Weights of a small transformer language model: width 128, 3437 steps.
Each number is 128 + 32 x the weight over its row's rms, rounded and kept within 0 to 255. Layers, rows and columns count from 0. Numbers have three digits each. The size before them is the row's rms in percent of the matrix's.

# down: layer 3 MLP down (transposed), 768x128, rms 0.13, rows 424-476, columns 0-127
# up: layer 3 MLP up, 768x128, rms 0.134, rows 425-476, columns 0-127
down424 108:132122118136129156106094098123138058165112159135108145070147178170067164142114114121116135152112109166102093167180112154120165091162133128178150127149060088132176102088085144108159106156153147138082134151146100165198155094163183124167127072080085126074155092137089166129118192179139100162150081168116128126129131141078178137102090132154181102119137113123174077101115115074157088080119
up425 102:093052081135140152119123126169120103106107168114142167067106157120144136169158174161131092183141104190105067122114150136111092120207113142132138113084145069114092191100145138126118098104171117154080138148213131089099112055107140190110140100149142138181094130181147066142174195147153151154149111124129166145156119110118140126127162095136125126170184136159167119134065120124164119124148
down425 101:133148149141173125122144194101121147196162092119140081186059101128126089105155126189080140110161169195151152188142185105148081107180163156108054145096137118137118167130136186088089170156146120057129155088139082174116123112127153087130121128142117133155127110142134101111075122108111118109146047131073152111111083127087086125121105112124137154102120107122100083126124113059077117113160
up426 106:143090153167165168080082180118131134139091149097074138139126112109152210187152129165102143136117150167163141170140183103148172110137135163113121125135126115128078100137112138161150085096170113163101115168146122069157103101109109121140154134099188106158141152146160065125139166172113147128115116134209136122219144126102127055132160124198107101140108134195120114193126089082126104084099
down426 100:123121090092181058117133133157074093101092130192127119061147136106150068150125119171118106152105139123128107099159096134151051114134164090166067108100159117082106118081111124137147116154123120131128089084111178129110091127167115116180096165137130119140143087139148140102059196088133119137134093147077130153102090121141151159152136075142186176118129133103047115081097088082108101055152
up427 079:107130143138098051098107145112146108120165100134127113119124171169136148178147118176156112114115164160075101165101076091128137069053094131087168151111144132125150130113143153085110103129146116144163118126145175163136179105033148067158115073153170190093116153120147117185089142134205141190134128077149115098152160135136122103108102153106117162139133148141093073157105092180109174068110
down427 083:084128182083145123129183099136145140147065096192115178127146121107138132087138142096171123160108131107153130092057069103089154180170147089130138127139144146155144146143161116145110123130118155105111143173140173143161093114105103151105074114102177097169137191149106118099122138118197052182164117146123121086149097172147084177091161156187070067136156054155147130133107143152099144161124
up428 100:166092062090163100055161128140131158103123124182142226055152128160042142115141081130117189203081140161158101141079125113171145114112136125109135097158157146124136138107123116121110101139094160139118104133133179119093096128117092095100085145176121067150106078135107122075102105100123166153145135106156105130147142096077068141173144186140139127164143175123099124110106080108161121136086
down428 105:094131150056083148100096166213168179168125103083149096054148155107112155095120123060152140108127075160137168134164134139129146178126082108210162136148116134090146168114090189101096081163093127125096110075159148164104130150123122099101147128154131117164108114119100123160134144174085056112124176142147117094103174102120131125131096086108124155131153105098114163143058096099092104146083
up429 101:097177123167153181179117137184110184131164207121118132089109160145070112109080183130080113115124099113105172141171126116115100088125083147110033148142132135165122126160158125164094157177112207088162125153063148162115071138147074122147137159129137126150152132073133124128127141118136142085156121102150153155094159116150105094119104114129204162153059173106167126130114145082102170137135
down429 105:155173168154123150104121124105093073163152066198164059116088183149117072152154133092118157137134112142145134070112112079094136152134109081091197124147156188120147127110063144151160070172133139083147117067149155125131140124137088097073058100084150152117139107142122100168142112138173136177085127142129098123170115136158132147074147138084101124143134164074104091130095056123149139099109
up430 112:118093061103128060165066115074130127178088145126077133077148148080168154134111127125110107122119126084070097163094185098143150119153133202130147121128110125194153129057071132146129092115115189138148145148132174158090147112102115130112096150183114126072153121120128123169123143140169116135085098120132125145110133154166197150111087148129169173085146143181120083107164141152162076053142
down430 103:128148100072108081135112147093104042081127103116118121173081090067121164115129126177133188169141131143188109105151143145164105151141117143138089131100155122105107128119135100168212129054157145163093099145122093111106126108143124109145074142103105075117097169119120115149132088165107104145096124108168128122141095118127151110142091092141106157150164095056206153142086091165072192058120
up431 103:084121154130148009150077112096104044145144140126172137089142130123148116073152146092125173150173127153090152109092140119185103130120185156103118112183098125183088144080102081122180105089105130126163090080132114105131093147121133174116163092121067142141105120153158126211112126161118103078084136138095154129158126142189148123110090098064145138146128166075151133116112101134117090141127
down431 101:130144187146151105126128133154108169136133112137120096145084066156093185180145138041142104139160151105163060115125133104107195123133115090117167153091173071127177102117135187143088147110148066099112084077118126165110092141147065107138120126140126170139163139146043189093187186144204135100148142144082136179127149149099146114132132149111145105118104132169131139109145121116109111063121
up432 118:183154153141098130132130117129115108187155128070123127132130175130179094094140146111107156144141107104037153075096136113113132122076144160124127146129147140143096152164101093087117089126081174093086148128173143148120073136149153185093094165140089114131150124130181142106159158157090127162103131083060114116153168124175125225153062054166132063150138152136141124121148133113075188157106
down432 102:100151106106108102134077139099078178158173146175144089097120118076112074153133092160142082139151176128154145160136136119140099103108098094117189105099193141092165128088088112125104132193171176165110168110130099067065154138106127105128103120101128157135117145145114086109108168046105128105138101129124120080144156203137114096097161185057108170161093142147110194147107099175108127110101
up433 090:202132137172138113138123129117148123133142145064088149091118136123134149101119211138174097173170172183148189179123163148180044146120165042131131107131123190093143100182150132112130120099163143140123122138101086132116152110124177138160126136154134205095126139143133105131097133110163120146150137101118157120104222072111137135076115197109114133107092153148129099059144103129080128141114
down433 098:160168142104150130122076128091135114104117153136172118127104167082137101113137138168150212113141146110128143145166187112131065174173089105153085146073195145148154159099135147144111103102072196042125095129145146164144159208149142138125151129126096076155096144102134122149124104094172143119128135143156175119146106157179100109119174108119175104123069115079161109068152156097066120102171
up434 094:118110075091173085095155092162125105125173139163119156117128104089076195138142069202155111076099147160128071083104073113113177087107105093145124108126122105123160083102138112142127026127152123126102129137148048125179125088169106134043126113091121134103153134156108135059132147143101114140127128118097074089157171137138104123131168129084129199130143189122121107121102160137128136162135
down434 095:118152132153157184142149170146167098172128092120142163103052137166106113156078148125082170092166095099135166153113131133129149140101165051139149192161068168075109144145191113102132132072117166180099154104118162154134141107131112185171137116170096173172138101120110151120204124085111188125179132139132105148137146132150150140154114149126186086148103174124132160097200154144122187119128
up435 108:046091113153130178141143092114137152115125118125071185147113113142079082101145141047116118086116109081103171151053163116153138098127109122165123179175201166101099169084134103155099119159119160091170105092109161116142145086171149100135151089113105129159175136132191098134158130069156143092108120110181100075123129146141154094105153153087149155102124076098120114118164177078128100086104
down435 102:134050120104110118104064106023112111076203159137087138118136138159092143141102072177157059115157137141144188124099096149119085092118122091123151145117134093158163086091103146128153086139119105168105115133123150165109143062152129127125163089095106133114107140159147144117143147129143166137165143142102112138169145086179128173139101154104085087124169044119071079128090081104095137094094
up436 094:048162111145170144149099105110061136123131153108090096165164106117146116074105072091135091135130069156148125135103130160152134180154118229078141117110152141107124127087087067119140131113122131129127089139132089150171149115100149154142090100120136127145107122135119144129109172117123114143166059115098041109178186127182137119094165134138105162158084176209113082131075084156129143173142
down436 095:090125172100100164172083097137208139147084085109110163160183135080092132127118121102172141124117136146196104165157121118156111115135067119194119103128110146100150175076132118156084083152158145126173138131108093134152102164105135186179116164110139121105191117160156174115143151091093140155117138167123147110150121166105145132124095121121157161136200100182218142190104122100108140204130
up437 098:157142124151152139169113075105157146146087149119105150136126193078146094089136127133136209120158106152159100067125122113119145136174156129061163137151117075134107087096170196131097087216089099100100137113112089123113157129173028153134134104161093165124112117074121144143140116116163196179063137110138111156153146169151171109130131128134141094148137105066104164115183099119132114170127
down437 091:172214119115159102104133109146109126129066146141153172109113116148076171165099132099156097143136163071141162149087060153137109116157161172167126137113134152101128154161120115122174116123129091111105040138138086127132079146116145115121126105099079122151131097124188116134134131130178061132184154147130130150125125159092188150157109155114053130111155089138045046165145140116118159134050
up438 112:147107171177119197112080082186111115185083147177072177149101071140122145127144148148146062114135183107130164150167134148053142119120131128147107136123105122164153160165150196094119077156084123062117144113102195112063069125126094102147079163126142152108147156116087080137144172101111140170123137143151095095129130121131149089112123157144191114156102165098106118140064083124144114128149
down438 107:085115159137111122156151197124200123070101093142165151130083127066101091117158117158153143105133136162112098137090101122152062099193117139096112163112173140091137139105124092134102102070115088134118152161224109117077135140154062135035152132114105124061086133146132136095116107134178139185121109089138118119088116118153190160138144103123101126153145161106136176126147139088120202109116
up439 112:090147116121116091150159146110147151175164100135115138136131051129114195085117082074134122176148213157121123111145160086076127087112143100065110170150117130117124110096130131111168162126175127167131074106113083135146165072146141115141086171109134168104152150141190124117141124177114125166121138112148110134072215111146077112045157119130119120139115146171179132102131153099143202188149
down439 101:142161098115155184147094121136094087100085117122191107168143093089092193082103109163144106125129111122070108168162173085121081112140145158172127158134149123167122125087115154106138097186175083163139080124099133084154153110166155106199181112081163156104161090107111113108069166196131119136163134104115168113147212127128157069195086139129128107172145143133097118141106094150145126159139
up440 112:168096132132106103083145133157147139105131097175114140173111176151131163150082143068159140117137156128088142130103090147094142185161127150128117159097189148104099133119177114104212070074172124095143120145116141155092122185139075111103081126163101159078172090082090156144111144145190150132123108054109122056108112075151098099167108112164139138137050155083086113136106105158117131120080
down440 108:103091181117110150155083123128142155095155129141087111153138095095117093135066091130100086125161177046171142152126105117167126150123118179181113145145181113152132107132128069108116128096113134120125096169113097115124098134128120103129140154194150158098105192127106144152128158200099137129119124100099111089051120179156161153094139076138082225180121148141136130131161145226185124114128
up441 096:101161120169121126139126175134139173148098095170107101128152124161082089201165125118082124207076139134125147210103112107090098137040116161152151143057106127121116130079178101120160130099161111162137097105136094134134134115111125086132112094107126148102187097157147140117094154159103056162142128091107139129083146080079173149133154176167083126119097165105089153108143053089102150096125
down441 096:121033115130089132158121078101159214144102152174082092141120186110137086175135142188111128135125126127090090155138157071122150138130080149096160185107128152144116085141157141097171100068143157076055045087115182111079108098122098116145101094145114152095125141128127208107107139137145078109102101164142127127154112106157181098143106097089150146101146118121120150101164164119143144095132
up442 099:146120149124081133054148147130167184127189125143114151175148146143089086178154183085159134120121121121148137145093128115151148080151145140094112158163171150071099165156167150141106092087070151199144093099100121178082129149135104083111145145082139119114139120112122130175121158148160185135137047131118100168114113191178161141066165126119118123108080139137196121150131138125061203128124
down442 101:156096080118167159121148117180151122041168082129180140134150121141191097143176094077127140213098127108196129150097142183138143096088088154148159118151096051097099105135151088110155167183145110075116163174129085167152111166148140116166134118179123101167092158164123136133124085126162127085115146113088088100170091155147094111112145101153166138154097187106144099146154123142164147127104
up443 113:075170055092103180112060165160162165100128129158130117125106098134124098148100141151101243092110107134176153134096158106119170138130143130081181152103127130160165104101145084080183122089085118116085149158099137115107120148161098068131101149175051118166136124080181096160125135147104139133135141090102111138126166193136070188120101129140137182154080131124150155139147132111141111151157
down443 106:117120133112139081125114109127135124156114058135090085097133158129145158073100120067186113120145104162133105149143099104109141097063106167185116066144160109158135116082153090149117141093120109129106098160113093127087119129088156150137098123142056104091119118154129078111082168082132116142127109119097158079148146102179145137124075180122107179092180083153149154190000116140108140170131
up444 114:111130218183113114112163173105124186140201140086115154135200113144130090140140106136149171133136137169090085147146129112148097138163172135139089182177076115116120140085146178145166094140157142126080103151190065187144080123126122148120118080137100179166146085100180122149117122111082130130155114081138131155126111139089106147127052126187078113120152107135078160140128121113140137174067
down444 105:120134090127152095150157142112167133133117098094188190155147155095145169125142126111153175112084141087152116117189130115114148104176151107107051204131163142112149085172116115104124166159086142153149093057160139154106189151098110105064129134094161138105131068152114111153106074146170094178122088200122102148107145122076153119133132085169196099174169147113182114106127095146088114131152
up445 090:137122084134137112151186086143115132149119138066141141165113142147132093127118147157130089094134204147136112109098134097102119048138113155104100138172158137123182165140116212125083150135159176064144175088136122044144143148160046158129157111117146136165192137174121141111090151119112130185146153102156123107179185094058166123156104092116090113187167131179096132125125130111113162137155
down445 096:156152120093185135140139083112117096096123097125126143129105181130148183127137139141063131171131116156104123155190121147132115109166136117168119097086120129092109083128158071157189074150145142128130138084119137121161081109118114164128089181140131129118127123202107139155123138119122096135147106204254194157174074141109118108111127132117145142174104138133167068177209136128082138163096
up446 097:166120133144079155108116074115105135142121151170164128123084101087130146096143073152138151176183089136064081138136095111192143153122182106125125139144124104110136116109084101143057121087153133159131112117076136054125173121138083155114160123118137115142175149122105146127134127111187133100143185127155107141088159150180100139166126091050174125121159207086160150116068190128194106173154
down446 094:127131129084150131191212126152118123112095097137091122165149116128145113171132109129183097118089158123100116098152094104088156067124147154192158143125177137131074141093130139150176136166151178113051119092146154154151100084118168162159065147113057161143142114170177169157140132122080107138132111188075100106128090098069086118123164145161067103104118161088120114085133101133066150149137
up447 104:156139110133129161097181109090113100166147106079094071150075136061173091112105169164139154190112127178213101114162150101141176166117067113169136195128113124161106132126135132141122180120162156125123127101156179132149138142105086130150129091135139119151173134130163080144097118107063140160095085056118101118145183135137119121216150124197117139096089132138114142148162114115090137185155
down447 104:130162153174074164048112169134094170177164095143191098145159151125178195075090094093116081101121160090126182114148176133177088146081095169179128120082122161103085124114141153139140166166128143125108113150144171105051103137163110110134172123090147127089173151112151089130097124142108055131085079131115116123124167128119128184136092080092114132143150127067094173144116143152142137135125
up448 094:152132162172060153077152170126092154115064088133085142112114104151078083108128103088125089088093111159119095158070107154070139114201117153146143096093143108181114094159123085115135138077060135180115136119119159118126120173160125134123135157110102157157171095122167094058168137180092169125132143166113120094128176152107115111077122095147150073154155155148161153098194107090146144171168
down448 094:144107120139136097106133115125114094149118127134093118139100124078103113124144109105177132088135078119148141193088105132105122090128169157114162089072129146166129117095123186184094125137124125136131131149110136092160092131127116124194125081157127105084217113146064150178181140144125125189061106194100081048146176160092145162138112129147145061125189115137129131176138107099031138121126
up449 100:146107138139140107092059127075115180156138121140090138130081177137097105130152150093146140105153121130118196160106105113135107137144116075040131086097135123193127178130136147159228064151128108096077133106074170119094117114145143129088139138076127151105113105084118123119103172125138125129134107144155148167100144068142153128141168079147113046173134109153132149149159143052116096188075
down449 103:135132057198110151148142110108099079169127125143117195134112090109119106155148146102076118074174141140091096108160076144127141137090131124161136099123121158189163132148175156101086092152149056142152076098159112131090127117161134142107078190108146058094114160181158093128023111065121177132126152104114138098158088080171153128172104153112142154134189146098146148139108132131122139143119
up450 106:114142101133144113133091162150154128148117091045049147115168126058062115153110113159148161144143115117148076132084108095090113162102185160129133118130188136114099108096135114135150138088130184105089126149172162184135172127057131102118147114129161172148120172140172190096207152218089145075131113136158131163160123098159124140153146112099152122121162094130139117110094156150138129131053
down450 103:133102116107137057135112155092111173128062095092054076131153112065120141142178162119160114183143098115165149162081127112091150142088146156185185110119123129164116075104166121198149139196120121079185198163134128143108115118096146104119160104111099108184171219133124151143174153144096110073114112127151092133070160114113114100109156130117144145088162089138111112100125115150120094124122
up451 111:154151107190207122136139147165116088182103163117149161137165104204102164162142143136131129166112050162194157141114145119109124158179095103140150112169147117141119189089128130113156113141151128127204133131178195127114102158103148136158144141056122123129139141112171134108134086116050183119129101049113178115138156092078169132167154118105137080141131142121140161114140095115102133064157
down451 112:106118065086066138094173095126172137109141127143066170198124132108084143129100085133128128112119151113167140101121176107135046113117110137099159140146104079153112138168141098215120132115160157100194114110156186143105138185201194133119133175150106130114115173047127132158086122157119145124132125126141120166154106146141158141147092137082129147190074107103080128106152162112066145152141
up452 111:085138121152105089152133108111126110182153121120126145107126103096146129113123121090076184176163155137141162129165141151097128174143100140128178115101135098159110128208133123137194114141191171163132102138176145152145144156138150183104158147117141131065142078097138153133070121127121199122121144044168145148166146107145158151118105083125158098075121095131161073061109138053201123105194
down452 102:111103112114135176100117115129127153134065090069086060087091142163107075116092173083116181139155119180112151190112097085125094042092135092114106108119151157091126106120121140138107154072126145145081163131160083074074116131132126127119144088117104163163164117184195105096115162125108078156070137135156105086062110126145145158084099145144085144133162120128157145133115082081078138092128
up453 093:115120120144155112125130206096098120068164169128073084120098102134114114152094131117150143132172149149120131154118179159156142124108083102192110088064104163115130155177163154126211148098098155139122125096067169145161120150177140164089129183166172123090111113136158091126147208099102172140200108095067100118126163166085100168097124091128140164098135124136132157122155070098098157102157
down453 101:114101100164151089137121081073098099119145138117175152134078122123057152092075102158084136178145210148189146153143129087095139140124156126139163103152139118139190106095106122098161138145128097088130141138104161085094044086090126145144091145144136170151161142114152130049120105148117135122111163100134079116113185120116103169109174172087126085096141154166109049135093160149165151116192
up454 105:084133125120153157203101095114099087099136181114123202127073121097116149155137103144086141119124133109106112223094094105133115074134121119129152177064042145091141175082163065164152096121162132094148152105162108065130093101189141090118136098120103062116118124136155136158076147117136155127134156110106066170124104167167121097143124162165127100114078150137127140085087142074110116133146
down454 107:129114032135170135134148101093130102146113138149136203097110101201144167157121191092058119139106143139145168180140103135122155117109168139135121171183043115172172091124144120070134139156138098143118131141096101197128125153143099097123120116120150110124180121100108151132130106179116149174126140135061153168091116158103144094068116146079156090164171089093108113089103117122118081057115
up455 105:129095100124169128086083093134089161098133089110078169090151110116138158126142132144114111201086108095169079154147128056100124129126113095066148163056164108135093130130130153131096063174112144165119101126109132146105103100123166107133075160208141149201105155161067112098082152113116212143095145179112124101119082142134129097137100171078122113135104131137049098112110137128089125108104
down455 096:127101144128155174057153129156109144122146119095140147123113137136099170154077128142124192107126165105061098131080161153133112166115151080104102179132085096099164091077126101149094180132150111131125190115129076178113116133091106037143106159117130110071104126122176168152183150131086135148149122126115103104159126100109073146046126135178107166143143158223156166102133180115118145134166
up456 097:137080102102133128102089173118097140088125100083169111143094073116147150064120158091095168140117076166171127117112113123104133055142136104088197123218132123125109075192088142134133115091110056142099154136104193169111140141123127178154100140143119159142100098195134118088082192107155164174092130151207099096139132111061124112119111125118140120109167110130138079130110108100141109153117
down456 092:097129094115170099142089096197099151127084115123125136129137102136146118159021153100159146095159131143104115115113102103165148131114133190098128105065100095144101147138163076203083134164140166090091113119157108094161128169129103127095096133104141122086164068124154119118114138123059175078092061123085126097083133139076137075144067104163184169145101158153077149120128114109125102088136
up457 104:086158160172177107136119115091118135095115129101113126100128167122145103157178094113180198158131125124098087127164209111150128129100171138170152114195098122158100100135122096117132167076057112194139110129096126134077087130123091130168177148095145161145127174162158117098125112167115103115083101114127140103091152207102137179151066165123174133108170145088105092158192144152122059124103
down457 105:164151117101139102136144123139094085152105190094131149167104150090173110126139157100069146148161108106164121143150158060117079124093133139118129104106114109149069101161197175053109170056157142136147188141107116137100074084124137141143187092196137133145148087093164146124102159131156135096133143137164092129133084180111111112152080033091123094090142137163161173155101144138110096163156
up458 102:161090137162130142095135068065146162113113090123136134146119116120084059151195088108124077051206118155127070142075186116145148122141165097077104092135139040130121099118176121058157155106180164102104130151143134104117136118111092125106136141161130170126133116103112124136089133154121125064171137148094102161112072095131126207119158137153104154124182152147142166095137127092134145171147
down458 104:126105091108107137100128114161075088117078098118199120099188120093135134178127156141107191152108160131153055132137167113115081133131100167106130113143127142140053103119070153122097163115164120081175087140132110122139089187160089086120155165114128165069190085144137135124087143127106083149138093147132104093125157100084110154153054156153117077133120192080126101150166143107087136118056
up459 096:147185154209145165109141114151101095127103169166117162140154086106151082131213127118130139095147128129105154145111113105116150150133164082181150113098092128123151175148107084101138161153160101128104132146125108121171042070169136146150124128133128118179143065167088118164126157113074146138054109086149141107171173144129148091142174169075109125130063172087086122089122173135122096194150
down459 099:108058155118128134130143123135136074114161143194142157135153123140110121120134082115135131158090194127114192143114165131143180148154137170144131131209101066208180123113146073077122125098142076132097046165118083113193139133131115107114145146138172098090128105140103141161155100109129078141148129128141102133177123102077100147066090147128215123159142121107148057101175135112123153146152
up460 105:115167073139114133138084125124115113150115125134116161085055076126124143168088104167186114159095136135116190160136141169069130138139130124098197160157171133082131134133155131086130132123123097125114085123069192207147142156079167059159156223066101152149157125159143123115139136152123102111112108135147130173150134147068094150092165154147086148124107063127130129140106168053131094133125
down460 107:097173118115134164119131119134140151101131130109117138111085150124132120097133131132088073143122109076176118093122106088172075152076131117160126137146167184118125091117124212146128108092078137133126110157098111126163144098173123148184072101155108175126151136138087193176112120203156081165149130173198157106140119129177097201111162143141152139151171174139106209137137169120069177134072
up461 110:119129089117149100135112126144131093124136131093201103164100135087147163077118120107129105162134167127113164200129146112144133152165077174174081089142170139165079101207068181157084150121149136168166119115153137142159170124170173082118124150122097097140125103139120185107126156159147103129197116013115125133130162091086141067118120135096150095135106142170130115148076103062119098132121
down461 104:137131088127093106103169178090145140089130080144100160119176077139123192151153187159110137112095138149099138047110140133181106133075141127130179072101115111071120155120155095056147095177143113094170114146132117128123132128161144129110158079078088147144106178096135156155135118058100136095109160072160156098080126134165102124131165130142101212155081137118077185129099110127151119097076
up462 109:165172073165068098192100191163145096093155095079149128118108107131140103135071140110142156144106033104122110148108178100077166118130098108114151161099160108183068123133148147083110169153132090126191109130140114137163106093142107137160134089105144092161164128155151149068106136135123092126135163101151111181106124146092146147184135159159149095170163141086116146135103116154160233150137
down462 107:139170160083122123127106124168101227112133115146163152113186085134122130154179126101077101136132220152132156101111186148149085158108100114136114100107101151086140104148152128133152096131163120083084136155104083116094082104106186166112156167107148104154165102132100131099116160066115169132095137170143051077190128095105121144123132103111181154149140102110060089147123095054115124103117
up463 101:091164096142210159196069092110116119153123113137098093149079122124168117158130166188156094135151121125112090099128138174113150108126122082162146169109142137134106161155161151121051156101126168177091147088149153133121100114142118151101170168133170147143140131068141122158053066093067107099087115083119074107102196151109148114165121080159156160173101130130111071094090143131117078119143
down463 105:121161139134157156055083147104098123025145134101103139138143113097119069124148155143131139172112062155165130166156109072130148119090121161121109089118132185176129149110180067139142150086115168085199088102079126125177155127077154194156177158127146080184168139123102080157093150121111135084145165150118132125110107095120161125120079130129115120165138109112115175167109089074115162167130
up464 105:192063154163128130142147187142153133162127063157156043124127101076089050179093149094102102074109105139137112141140110131093164125164175243129187097138128145111130113157155110159149153112136121093180147152104163165139121131067109126151113106133061130128136098071139115118115147118124100103179109165103095132100141077107127141151152153135113115141101102092076140131094109152074165147104
down464 100:061135130138083075146139066112090160214162154166128118120084173096164121161108126191099193108084172059127135117093129152068081123114106091095134161080132141086106151161137080152132140162152169144066087173146130130155144109120126131147149165120189126123098128112071099139119188131093130100111102159119089121201107119130143119117078115200151128143073090115152105149127108127134120088127
up465 092:150133065143162110134162143090148125166084129118141127168105093164156095178134094128105159135161176145160136080154130120161145146096120118123089142160070089165147084120147204144136073114163152115138180123078107096101178140085123129131132078115065097163129191156141207114209123104150110140104075152125142090075119109096161137093085141156187099144090184158102168100097141103134149169122
down465 089:111118070112104132177086118091114164128145100158128145111163204173152151128087165161155080143121128149103096189119155146094168110129081178132132115154178116161118143162129145173192083132122119115155140139129108170208165180120118096154161169073173094163135086078084085140127148175172167093138200163121154175192126157112146130117108181136135109166138148103156144151155113128145067135139
up466 104:139096194120145116129161128126034142128139126134100149123130127160102139146141147161139122199078149144099173120127157110133121102135187097150166118120129154126094197072180151099109097147046162136172130118109135036110094101155158106132167131111125111161199137115133091132164124089155078167128111163170094150094112102126110108137135153079148107115154151122095064131113112040086057110111
down466 104:141142067075121113094067125080158115183139125111118122124120128124135114132128180082161097108143110128194114157084131067128143173121132160113093130106183086164126108167129127117121169032168117125081074127133111179097152144129189192157106135092151082126068171166121168172139127152139198118128131084149162134122160065121142126144167137139156163104092167067101146115119084117078119154102
up467 102:147066114141127102126170126143152101136148124103025083131097160144115132145123157130126147127137088152106167109157196151107124169089135098139118122135122193133178210135149058118118099100143146115125137133172134117161131141149154103150158093079082154083109153053116116087072222122085135146117178134130114141110164153152085100160163145127100151057139142164159118103111084093166106093178
down467 105:128099057174119069086142163084142173134134078182146168073125145151158158141117163138130107124082049163086157151145130092169124141141100086128125144094085116140101094161073167085141109143070129136113141148124186166169129176125126100137107104116138134128196116180070122099129065168132144103177123181173157137137093139167126114145196162113138034129154095126103141129136105109157125145126
up468 103:119132139149139084099117116147078173102081096082134142164100139104137082112122141213124129076063128194170098102145136107153163190113112101091113110099135100194150095057166081146144089103098098158140131141162168164136121153110105104141094193114091139095186138133128189089114162130140185138114130137146136117072159097137081109130104150142079112095099122158078089147133116160070179167102
down468 097:085105140127101126140119143156109140111141158129102147168083088166074146142119151087156111124121180129126107050160142073114165135159144125169121162062194069169154156157116168119124123142105161150103193161147094094092082123126190141153097098122151076106190177126100097148166060085129153125138135124113124145162103105118112145044133128148142127124113054135174093082138177138066141090108
up469 106:114095134076189105140102135124107193094119124159126126121155102095126095168130109115122119109080159130160105125146127020096184070130139073138192124102175104157142145138186189103049075180078146132165129165139127119128145102168121167102115134099170159139104140136087137184110130082081136147147135130105148154167176116130164126108177103143161153138157137095040099090127133118128142123175
down469 097:163132098132116201138140150115152097152134153136133161139159075125114135123164156086128130170143132156076115107152119238139098145080138164122074085145162118112145062131047132183120132138138082139150111130148117119119157169091120104180160156135112085131130126106096193144153103127151100150086191148131110071078104147102090201205154162089141139112099110184142125121149098127175160088150
up470 099:203092128088201110178167116113094135142145106091123163119092123082108196151104163098182122103077101145128123098078168095097166108149105141095146125107183169125077181107117160091161096130186131144164093109136138098113110090138087163137099165131130132111126149083134169093142130121104133150127108116156177191204151130097142150134190123121122097104213155089110130101100106160150102093188
down470 097:111223128170103144133089135080135139135077146122135092178124045109150106104114133178163171113133118172134176166201090131151181164151145144155099159083112160127172145118122173193064144199140117076123115150099126147151103120133133112145115130111066088126114112059157064091108126103145164134110123147146118188126111101159113189165152112103100161173154129147094117135181133114140123129167
up471 098:090133121143133111159124080177106144130141144148146109151078158113150091076099129142137113107154118132112170163111119099120080136160131141152096100173173107143181116117123128137097236169148214113177078096131109145151183148154130104129181179154167118116119173112090137113106130105096129094031082150099126169136118157141198106131058151121150171167136177110142152178099116069122093132126
down471 102:147133108127117068117081155107133152174086086197134090095132096118083147136132128129162131124129149115137145127105138028095146078095114123072134143120062130073076157141104113101158119116079113092167182081130136129157147095039068052161099141146136088086114114129091126137082147173161151123113165158118086177092080145153138120101094083089126149139147136130110170148152129131147112078076
up472 102:094167098081118075102127107131146128204142074143116063154112152090026121131145084150143120126102131138093122125077090150141188116181100128170170088115075119114113119165103142153159145127130155101141132110099133136098224073150134110097178114101085150133100126101119165135138191135106151137154183093160096120114179148152132160155177116150211158129126155078150133170139114142116144084102
down472 096:126131150169150220125181134138143156063098100149132180103144152140140123160140149091059143155156153147137161111173166149120092121106110118106117141126107127067113125097115144128113168167134156139162160166148116140128132132130076132129124113165124153200153063150163193073168069152141169215115155109162105131158116157131094146218168109104131129113080103149150126128132176095040137139159
up473 100:141074118110093121102168141143070114168152181121111138151110132132103130096148172168113100097125076107149106176060130134176099177115146107079102072051109157200126088082099155160157129183097136091137135154091119128104093130127073165112146109119143122109160113142128131134180194157140174127109087091101123100185175115111103121170131160090080164113130126105146128114088093156081047181118
down473 097:113200196179086126119140095152103181186162066066132110171127163114150169171173158104140110156130145116140107155183102134162125134122140116136067137122151073102133087148107104143080159099131116035170161139103173138109139130078124050075111127092132136079121169176140127148118112110143132170088113149084083071183171135126124147132149142112118099125177072117136132129120150098162106119156
up474 093:178050113113136085059113102106177154149081100105149119137097106133099128108134075154151188138115100127086109114167098161127179105122105097168120184103126111157097166144097155099177092157066139170128133163144106152179113131115143152122089048163176102165147133163167171159127141116116101085161166046125099083133119070156161062144169153077130089122120132133141113160173133129160117131123
down474 098:118172126106164110132112126140093111074162121130197151133084137131057121145143112135069198110096128150128145106045146102159102174081195078074090153123124152069122119090134142110154106145176059153137124119130092089146110152126117198126135068183073136109126108049124096086170118180103166167120090144144164142109098148147101115187119110174160139159142168118148116137098137134130151137129
up475 104:103137158132066095134061134151096181087137092052150108164057173168122093094098086103137158100150097129136135130134158095148148081103124140108085145143171143158123180141127141199203077177101167120128143135130130143183099127102095097152106148125106128127160112161125147157153135099068100118142150151124095108145154115150053147128175138091136056138051154110103123158147100099116187135172
down475 096:187172128168163154087111098170124081137141159092104094127137089101124088154110120150132091151181198143108160157141079103150115155186080145217181144171103143127072134099076142107145089102131111090090171106100168118044107093130101126110141125197145173173166111129145093097104140136109137081120098132119118156142090132138116161134090066159095138136164159134109115175068163118151119107096
up476 110:133119166100216149102127159154167112188148051067140104176100066152144159127080121124102133109132140116101104137091102116093137111162122155155164165148097086137111170164218158065150136157071145147166094164108082144175152130125089137125139108114151168110109092152128130073138132183139127116143104106107114167150163096118142140166153143103111110132181148213117114075082116123060141121147
down476 107:110165128079126114145048100097093150076092097111162102168147161150136117107112104179100125146130129204161206108103179159141099105125128097158127109098127106097084108156127118137126114124119161120089100164134136137099084144153130154151183067152153083168143129163110147098111153147150161124189133111124128165127096165169111110144098184065056149075133054082097090196085136157102090145119